Each number is 50 + 12 x the weight over its row's rms, rounded and kept within 0 to 99. Layers, rows and columns count from 0. The size before them is the row's rms in percent of the matrix's.

# layer 6 MLP down, 512x1344, rms 0.0902, rows 283-350, columns 1296-1343
104:36 33 42 73 50 24 52 38 60 50 41 50 76 31 47 48 37 38 55 51 56 60 52 55 31 51 37 37 41 43 42 59 46 45 59 68 53 65 40 33 72 32 36 34 46 70 35 39
100:59 60 58 46 36 34 41 40 32 54 52 60 47 38 28 53 55 57 62 47 48 31 26 40 64 73 57 44 47 32 57 61 79 55 43 56 49 67 36 49 43 43 38 54 36 54 55 52
097:57 67 74 59 66 42 73 45 39 63 43 40 43 39 66 54 52 72 58 75 38 40 60 41 74 46 36 46 34 36 33 44 67 52 43 26 37 70 33 48 52 48 44 33 49 49 40 21
102:59 37 48 60 51 49 67 54 59 20 74 55 44 43 61 60 63 42 58 56 47 41 56 50 30 54 34 41 52 55 67 56 56 39 63 39 58 32 34 58 47 40 45 59 49 56 42 56
101:50 50 63 62 41 36 55 52 46 73 47 42 52 70 51 45 46 37 52 42 43 48 72 41 41 55 54 37 53 39 40 41 68 68 46 51 46 40 53 61 38 49 75 61 39 49 56 27
105:77 58 58 65 51 72 55 43 54 61 69 49 35 30 52 46 49 70 48 62 54 42 73 32 41 59 52 48 65 59 52 69 48 34 54 49 45 43 31 38 46 49 45 47 52 42 52 40
099:63 48 23 51 41 57 69 73 50 51 44 50 30 50 34 45 44 42 60 60 56 47 44 77 48 51 39 51 56 42 44 38 48 61 40 47 42 67 47 37 59 52 57 33 52 53 65 53
101:62 65 57 19 41 46 36 47 59 55 29 56 55 64 47 54 41 51 63 50 40 48 32 39 56 48 45 58 62 58 40 59 61 33 48 60 46 57 41 52 81 58 37 54 63 40 45 67
100:55 45 47 26 29 64 57 65 45 43 44 55 53 57 66 56 31 49 53 59 41 65 52 40 50 66 52 52 54 61 55 62 47 57 50 59 65 63 54 67 53 33 33 64 56 59 67 49
098:48 58 34 49 61 59 51 38 65 63 41 53 49 53 22 70 47 62 41 52 58 68 70 44 51 54 55 33 59 52 39 30 47 47 47 69 57 30 59 57 52 50 53 36 55 48 79 41
100:52 62 57 55 43 45 67 49 59 49 34 47 74 66 40 53 59 51 54 54 66 81 64 53 47 51 54 47 58 50 72 39 50 54 59 54 27 31 49 50 36 55 67 37 35 44 44 70
101:42 42 23 36 46 66 54 57 37 51 55 49 30 49 41 45 18 31 41 53 68 44 53 38 58 38 45 33 37 66 54 39 67 64 29 40 55 40 46 32 33 82 45 38 34 78 47 63
098:47 46 52 59 52 55 24 63 30 49 47 37 28 50 51 52 56 57 52 58 58 34 59 64 57 44 50 44 47 62 38 62 46 44 56 44 61 55 68 54 39 46 54 51 44 47 34 60
103:38 48 49 53 55 27 33 30 60 58 49 42 71 31 35 61 47 52 46 52 61 29 46 42 27 53 48 64 51 48 42 60 62 17 37 64 56 33 61 78 54 49 65 52 71 44 62 51
102:48 77 30 63 46 48 65 54 88 52 31 53 36 58 46 43 71 60 56 67 47 40 29 69 39 54 60 38 38 54 67 69 50 54 55 64 33 73 71 49 36 39 52 39 42 32 57 31
098:48 61 65 81 51 58 61 79 51 53 41 41 33 61 31 50 43 62 38 57 60 55 58 61 59 43 65 74 54 36 52 46 64 38 39 30 35 42 53 50 48 57 52 64 54 53 71 35
098:49 82 38 64 61 57 46 59 62 56 32 52 39 59 47 59 43 43 52 55 39 45 70 50 57 44 48 54 48 48 64 42 58 61 47 44 46 74 63 53 49 30 59 50 39 70 47 74
099:47 44 57 42 48 46 58 37 40 74 48 28 44 66 39 59 42 53 51 70 43 36 43 38 60 49 51 55 46 59 51 61 47 66 39 60 59 37 55 55 60 30 52 57 49 72 63 53
098:38 46 50 64 44 56 54 51 43 37 58 49 53 36 38 43 60 60 62 34 54 40 46 40 34 47 29 57 62 59 51 55 50 42 59 14 34 45 38 54 46 36 24 48 32 58 33 67
099:54 52 65 45 54 71 59 61 64 46 60 32 43 39 56 45 56 46 52 64 48 46 41 34 45 13 41 43 47 48 43 53 47 33 42 62 34 50 42 64 43 60 52 55 62 76 44 67
103:43 30 53 64 68 34 67 32 50 44 37 38 48 35 44 65 64 74 52 43 46 46 44 41 51 47 67 57 52 61 56 31 36 45 60 41 72 51 51 41 68 50 56 44 53 58 62 38
101:36 42 63 12 34 45 44 51 61 54 37 63 39 45 36 49 40 42 44 51 44 08 56 35 57 51 46 55 48 46 53 63 33 60 50 64 30 52 60 42 41 58 63 47 78 44 44 53
100:46 21 61 62 58 46 59 34 41 52 71 54 40 31 38 36 37 44 53 54 23 55 52 35 30 45 33 53 47 51 56 46 56 49 59 48 61 56 44 49 57 34 69 34 51 42 51 44
102:69 58 38 54 48 68 54 49 46 60 77 43 62 42 41 53 46 56 36 52 46 43 62 48 47 53 60 42 31 57 62 38 47 72 66 50 69 70 67 54 64 48 52 69 50 52 67 58
101:44 59 56 51 46 39 39 59 40 41 54 33 74 56 36 12 46 45 65 65 53 24 39 56 42 67 41 64 66 54 68 53 68 35 64 55 57 49 19 42 54 29 49 58 60 52 65 34
099:63 61 66 32 48 61 42 51 50 54 41 57 48 52 59 43 20 50 53 62 55 58 18 50 51 48 47 47 58 38 53 46 38 49 45 22 53 40 25 53 39 36 68 52 42 26 37 62
100:36 72 54 55 49 54 61 61 38 61 68 54 40 66 51 60 67 46 50 48 39 62 66 63 62 52 53 62 73 37 52 36 43 61 64 47 49 46 78 34 56 55 68 53 58 56 62 59
098:52 41 73 56 69 35 58 52 58 49 37 59 55 48 63 62 55 60 54 54 67 47 60 82 67 27 70 50 33 69 50 37 60 57 36 49 47 37 48 49 54 41 66 44 46 51 63 40
102:48 39 50 34 50 41 55 46 41 40 37 63 44 48 62 35 67 52 47 54 48 57 57 29 37 67 59 45 48 35 50 60 50 60 26 40 47 72 52 56 59 52 38 44 48 52 57 58
104:50 60 33 51 48 52 47 52 53 61 35 67 43 61 38 29 54 39 51 67 44 23 56 49 29 51 53 47 42 48 49 47 51 55 48 54 46 49 40 68 48 52 52 39 49 57 35 35
100:60 49 41 46 64 66 71 43 43 43 42 33 51 59 63 41 50 51 42 56 69 72 39 61 41 36 32 58 54 41 59 38 57 41 49 48 55 61 56 65 61 44 50 56 43 46 56 47
100:48 39 58 51 58 59 52 55 60 67 50 59 36 51 59 44 33 37 47 58 42 63 46 48 67 50 48 67 42 56 40 44 53 32 77 72 50 59 24 50 36 31 35 41 56 51 58 44
102:53 53 50 35 42 56 40 45 36 53 43 43 67 54 55 59 20 37 44 35 54 55 47 16 47 55 48 53 62 64 43 52 64 47 59 59 47 47 68 44 54 43 39 53 31 67 73 34
101:61 72 56 47 63 44 61 40 40 58 62 30 57 57 57 56 87 47 54 76 45 55 61 54 66 63 44 46 50 60 44 60 73 55 46 37 43 38 56 40 36 65 46 39 80 52 77 50
096:37 40 43 67 59 54 50 37 30 49 33 60 37 49 64 27 27 51 79 58 58 43 58 70 35 63 57 44 63 42 25 58 64 50 77 38 51 47 48 58 68 34 63 36 46 57 47 43
099:49 46 42 08 46 40 55 54 48 60 71 60 59 94 30 28 55 39 52 46 51 55 59 48 46 55 72 53 61 41 40 58 37 44 33 40 23 40 40 59 64 61 45 47 53 56 48 37
097:55 65 62 42 61 32 32 40 43 40 60 29 48 34 71 31 52 39 40 36 60 45 42 55 66 44 37 64 46 42 69 52 33 52 57 33 37 55 57 59 75 43 43 42 65 47 52 45
097:52 61 48 40 31 52 67 41 47 40 41 28 41 61 55 63 35 38 64 56 44 55 22 56 79 62 57 45 58 49 56 32 50 44 62 73 28 50 60 73 58 53 58 36 50 37 47 39
101:62 40 54 38 45 52 41 55 57 43 54 56 37 49 50 57 48 47 50 43 59 57 23 65 34 58 52 59 42 49 36 62 55 47 64 51 70 77 34 45 46 37 57 49 48 43 72 38
100:62 71 52 41 31 46 57 36 28 41 46 44 57 58 30 43 49 36 30 45 60 42 65 67 52 56 63 51 58 63 78 55 50 59 71 42 52 32 54 42 64 39 39 44 57 39 43 53
101:49 35 53 43 68 37 33 54 53 55 52 45 50 42 59 51 75 56 50 61 35 39 75 41 43 46 71 72 37 46 42 25 52 41 36 38 58 46 34 51 50 49 51 38 66 48 56 44
102:56 51 66 52 38 71 38 40 55 51 25 28 36 30 46 59 51 29 68 43 52 50 23 27 47 44 72 36 60 66 60 50 42 78 58 67 44 49 57 50 58 73 67 41 50 40 45 42
101:52 52 54 61 66 39 38 36 35 49 50 34 61 52 74 47 48 38 55 42 47 37 64 39 40 58 34 72 75 51 46 39 47 49 43 68 41 83 40 39 52 69 53 34 47 59 35 48
097:37 36 33 50 33 39 52 59 31 42 34 51 52 58 56 42 26 51 31 50 41 49 48 64 54 64 50 35 45 51 55 62 56 64 50 48 38 52 32 26 26 26 47 38 59 38 45 56
098:45 40 41 46 31 72 37 71 56 28 37 57 46 61 40 42 47 67 55 36 66 48 62 62 46 49 70 58 43 44 60 31 46 37 40 50 66 67 56 55 53 65 73 58 36 37 48 47
099:41 42 55 33 66 42 63 61 51 67 15 58 62 67 45 59 40 87 58 50 45 57 58 44 47 42 53 37 49 64 50 40 53 52 51 56 35 56 53 58 55 56 30 19 54 36 39 47
101:58 29 49 51 46 60 43 50 31 40 48 47 52 33 59 42 53 77 51 48 49 62 62 31 59 47 63 50 58 47 51 53 46 46 67 35 44 38 75 42 47 59 51 50 30 63 52 68
101:50 30 55 56 52 43 57 57 55 53 62 48 37 55 61 22 58 55 56 69 59 40 56 38 57 33 47 41 60 54 49 54 68 59 44 49 55 38 60 41 76 27 47 19 59 46 42 48
095:50 52 53 30 35 44 35 36 59 78 74 50 51 62 48 36 47 35 38 38 64 58 66 52 51 51 49 63 59 55 39 57 71 71 53 44 45 80 73 34 55 42 53 29 44 29 42 56
100:50 57 39 55 71 27 38 47 67 46 59 42 36 45 52 57 58 54 59 66 48 62 44 57 53 63 37 45 52 47 55 25 38 42 84 42 46 37 47 29 66 32 40 53 40 55 44 58
097:45 54 38 49 65 41 62 73 36 46 57 64 60 52 49 33 55 54 67 67 65 61 61 66 52 43 47 57 54 63 56 60 51 56 62 63 34 38 53 60 62 62 24 26 21 51 66 65
100:69 60 37 42 42 34 46 46 41 66 53 62 57 51 57 36 45 63 64 44 64 62 58 39 44 52 42 66 61 29 44 82 58 56 39 45 44 40 38 57 61 43 25 71 38 77 55 49
098:34 72 60 26 75 54 41 53 60 61 57 36 47 53 47 54 51 30 56 50 55 37 55 65 52 42 46 49 41 73 49 15 30 43 62 56 41 59 50 63 56 52 62 48 67 52 44 48
099:50 42 46 42 70 59 48 53 61 59 59 46 69 47 26 60 44 75 40 53 47 49 62 69 42 45 62 63 52 39 41 54 64 48 49 38 68 36 54 26 54 46 44 52 36 71 48 48
096:65 70 40 57 56 59 48 48 34 41 50 44 64 67 50 63 68 75 42 44 52 44 42 67 46 47 39 56 64 37 65 57 45 72 44 49 52 38 44 34 43 47 50 33 39 39 36 51
099:32 40 69 57 44 46 56 65 54 33 67 53 61 66 57 50 43 40 31 85 48 57 48 46 55 42 40 40 32 44 44 37 55 45 57 55 35 35 36 39 61 60 24 79 43 52 57 52
099:58 69 27 58 38 50 38 45 45 54 36 34 50 37 65 47 31 51 59 44 35 58 50 39 47 53 54 64 35 43 42 47 40 32 41 55 41 36 87 53 46 58 30 33 34 30 51 51
099:42 43 43 50 58 43 58 51 52 60 52 62 47 48 53 37 35 55 52 46 51 44 59 35 48 40 65 59 76 41 65 58 72 51 32 65 46 59 44 47 50 45 41 29 61 57 46 20
103:63 58 39 43 56 51 58 76 60 80 54 60 53 54 54 50 53 38 50 62 62 31 62 63 38 61 60 33 48 44 66 56 49 71 39 62 18 28 51 52 74 45 32 57 43 65 59 26
099:47 50 67 40 30 58 23 43 47 43 57 72 53 64 57 59 41 54 38 47 40 59 22 66 49 72 65 37 36 51 43 38 58 57 62 53 63 39 42 42 66 32 50 56 74 48 55 54
100:55 62 41 64 52 59 38 32 44 36 46 66 23 57 44 32 61 64 31 73 74 61 50 45 19 36 51 21 79 35 78 56 40 50 82 48 31 43 54 38 27 37 37 49 44 48 48 38
101:51 59 50 53 28 39 60 40 58 45 51 49 31 50 45 53 53 38 46 54 55 41 60 53 43 53 55 60 64 49 60 54 40 46 50 54 48 36 47 22 26 60 73 55 38 55 20 55
097:56 70 22 55 55 55 47 54 39 44 63 23 79 29 39 52 68 68 60 51 42 36 68 76 53 55 47 53 52 62 62 60 66 56 43 43 49 45 64 46 68 65 19 32 52 54 58 61
102:03 43 49 47 40 44 38 39 45 55 54 67 27 54 59 56 49 51 42 60 46 49 41 58 69 51 48 63 58 48 37 32 47 51 53 52 48 42 43 40 63 37 55 55 45 75 39 62
097:73 50 50 40 39 46 62 36 61 67 53 65 42 42 44 66 67 63 36 43 60 51 35 37 51 25 58 30 56 32 60 25 35 43 65 33 59 54 60 50 66 38 17 49 43 60 51 79
102:40 46 36 44 62 58 41 52 42 71 50 75 40 47 36 51 47 35 49 23 38 56 80 42 52 49 48 42 59 62 45 39 42 71 53 50 52 35 42 48 32 58 49 44 52 46 70 45
099:38 58 75 37 71 60 63 55 63 49 74 50 45 56 61 45 41 43 46 42 13 56 39 67 44 41 51 50 54 47 53 56 31 45 55 60 63 32 41 45 39 35 45 60 52 63 57 41
101:51 56 56 49 49 51 56 69 51 41 43 43 65 56 45 52 31 41 46 27 47 70 39 73 32 63 48 49 60 50 57 69 55 45 83 39 34 79 63 70 50 84 34 45 26 58 39 49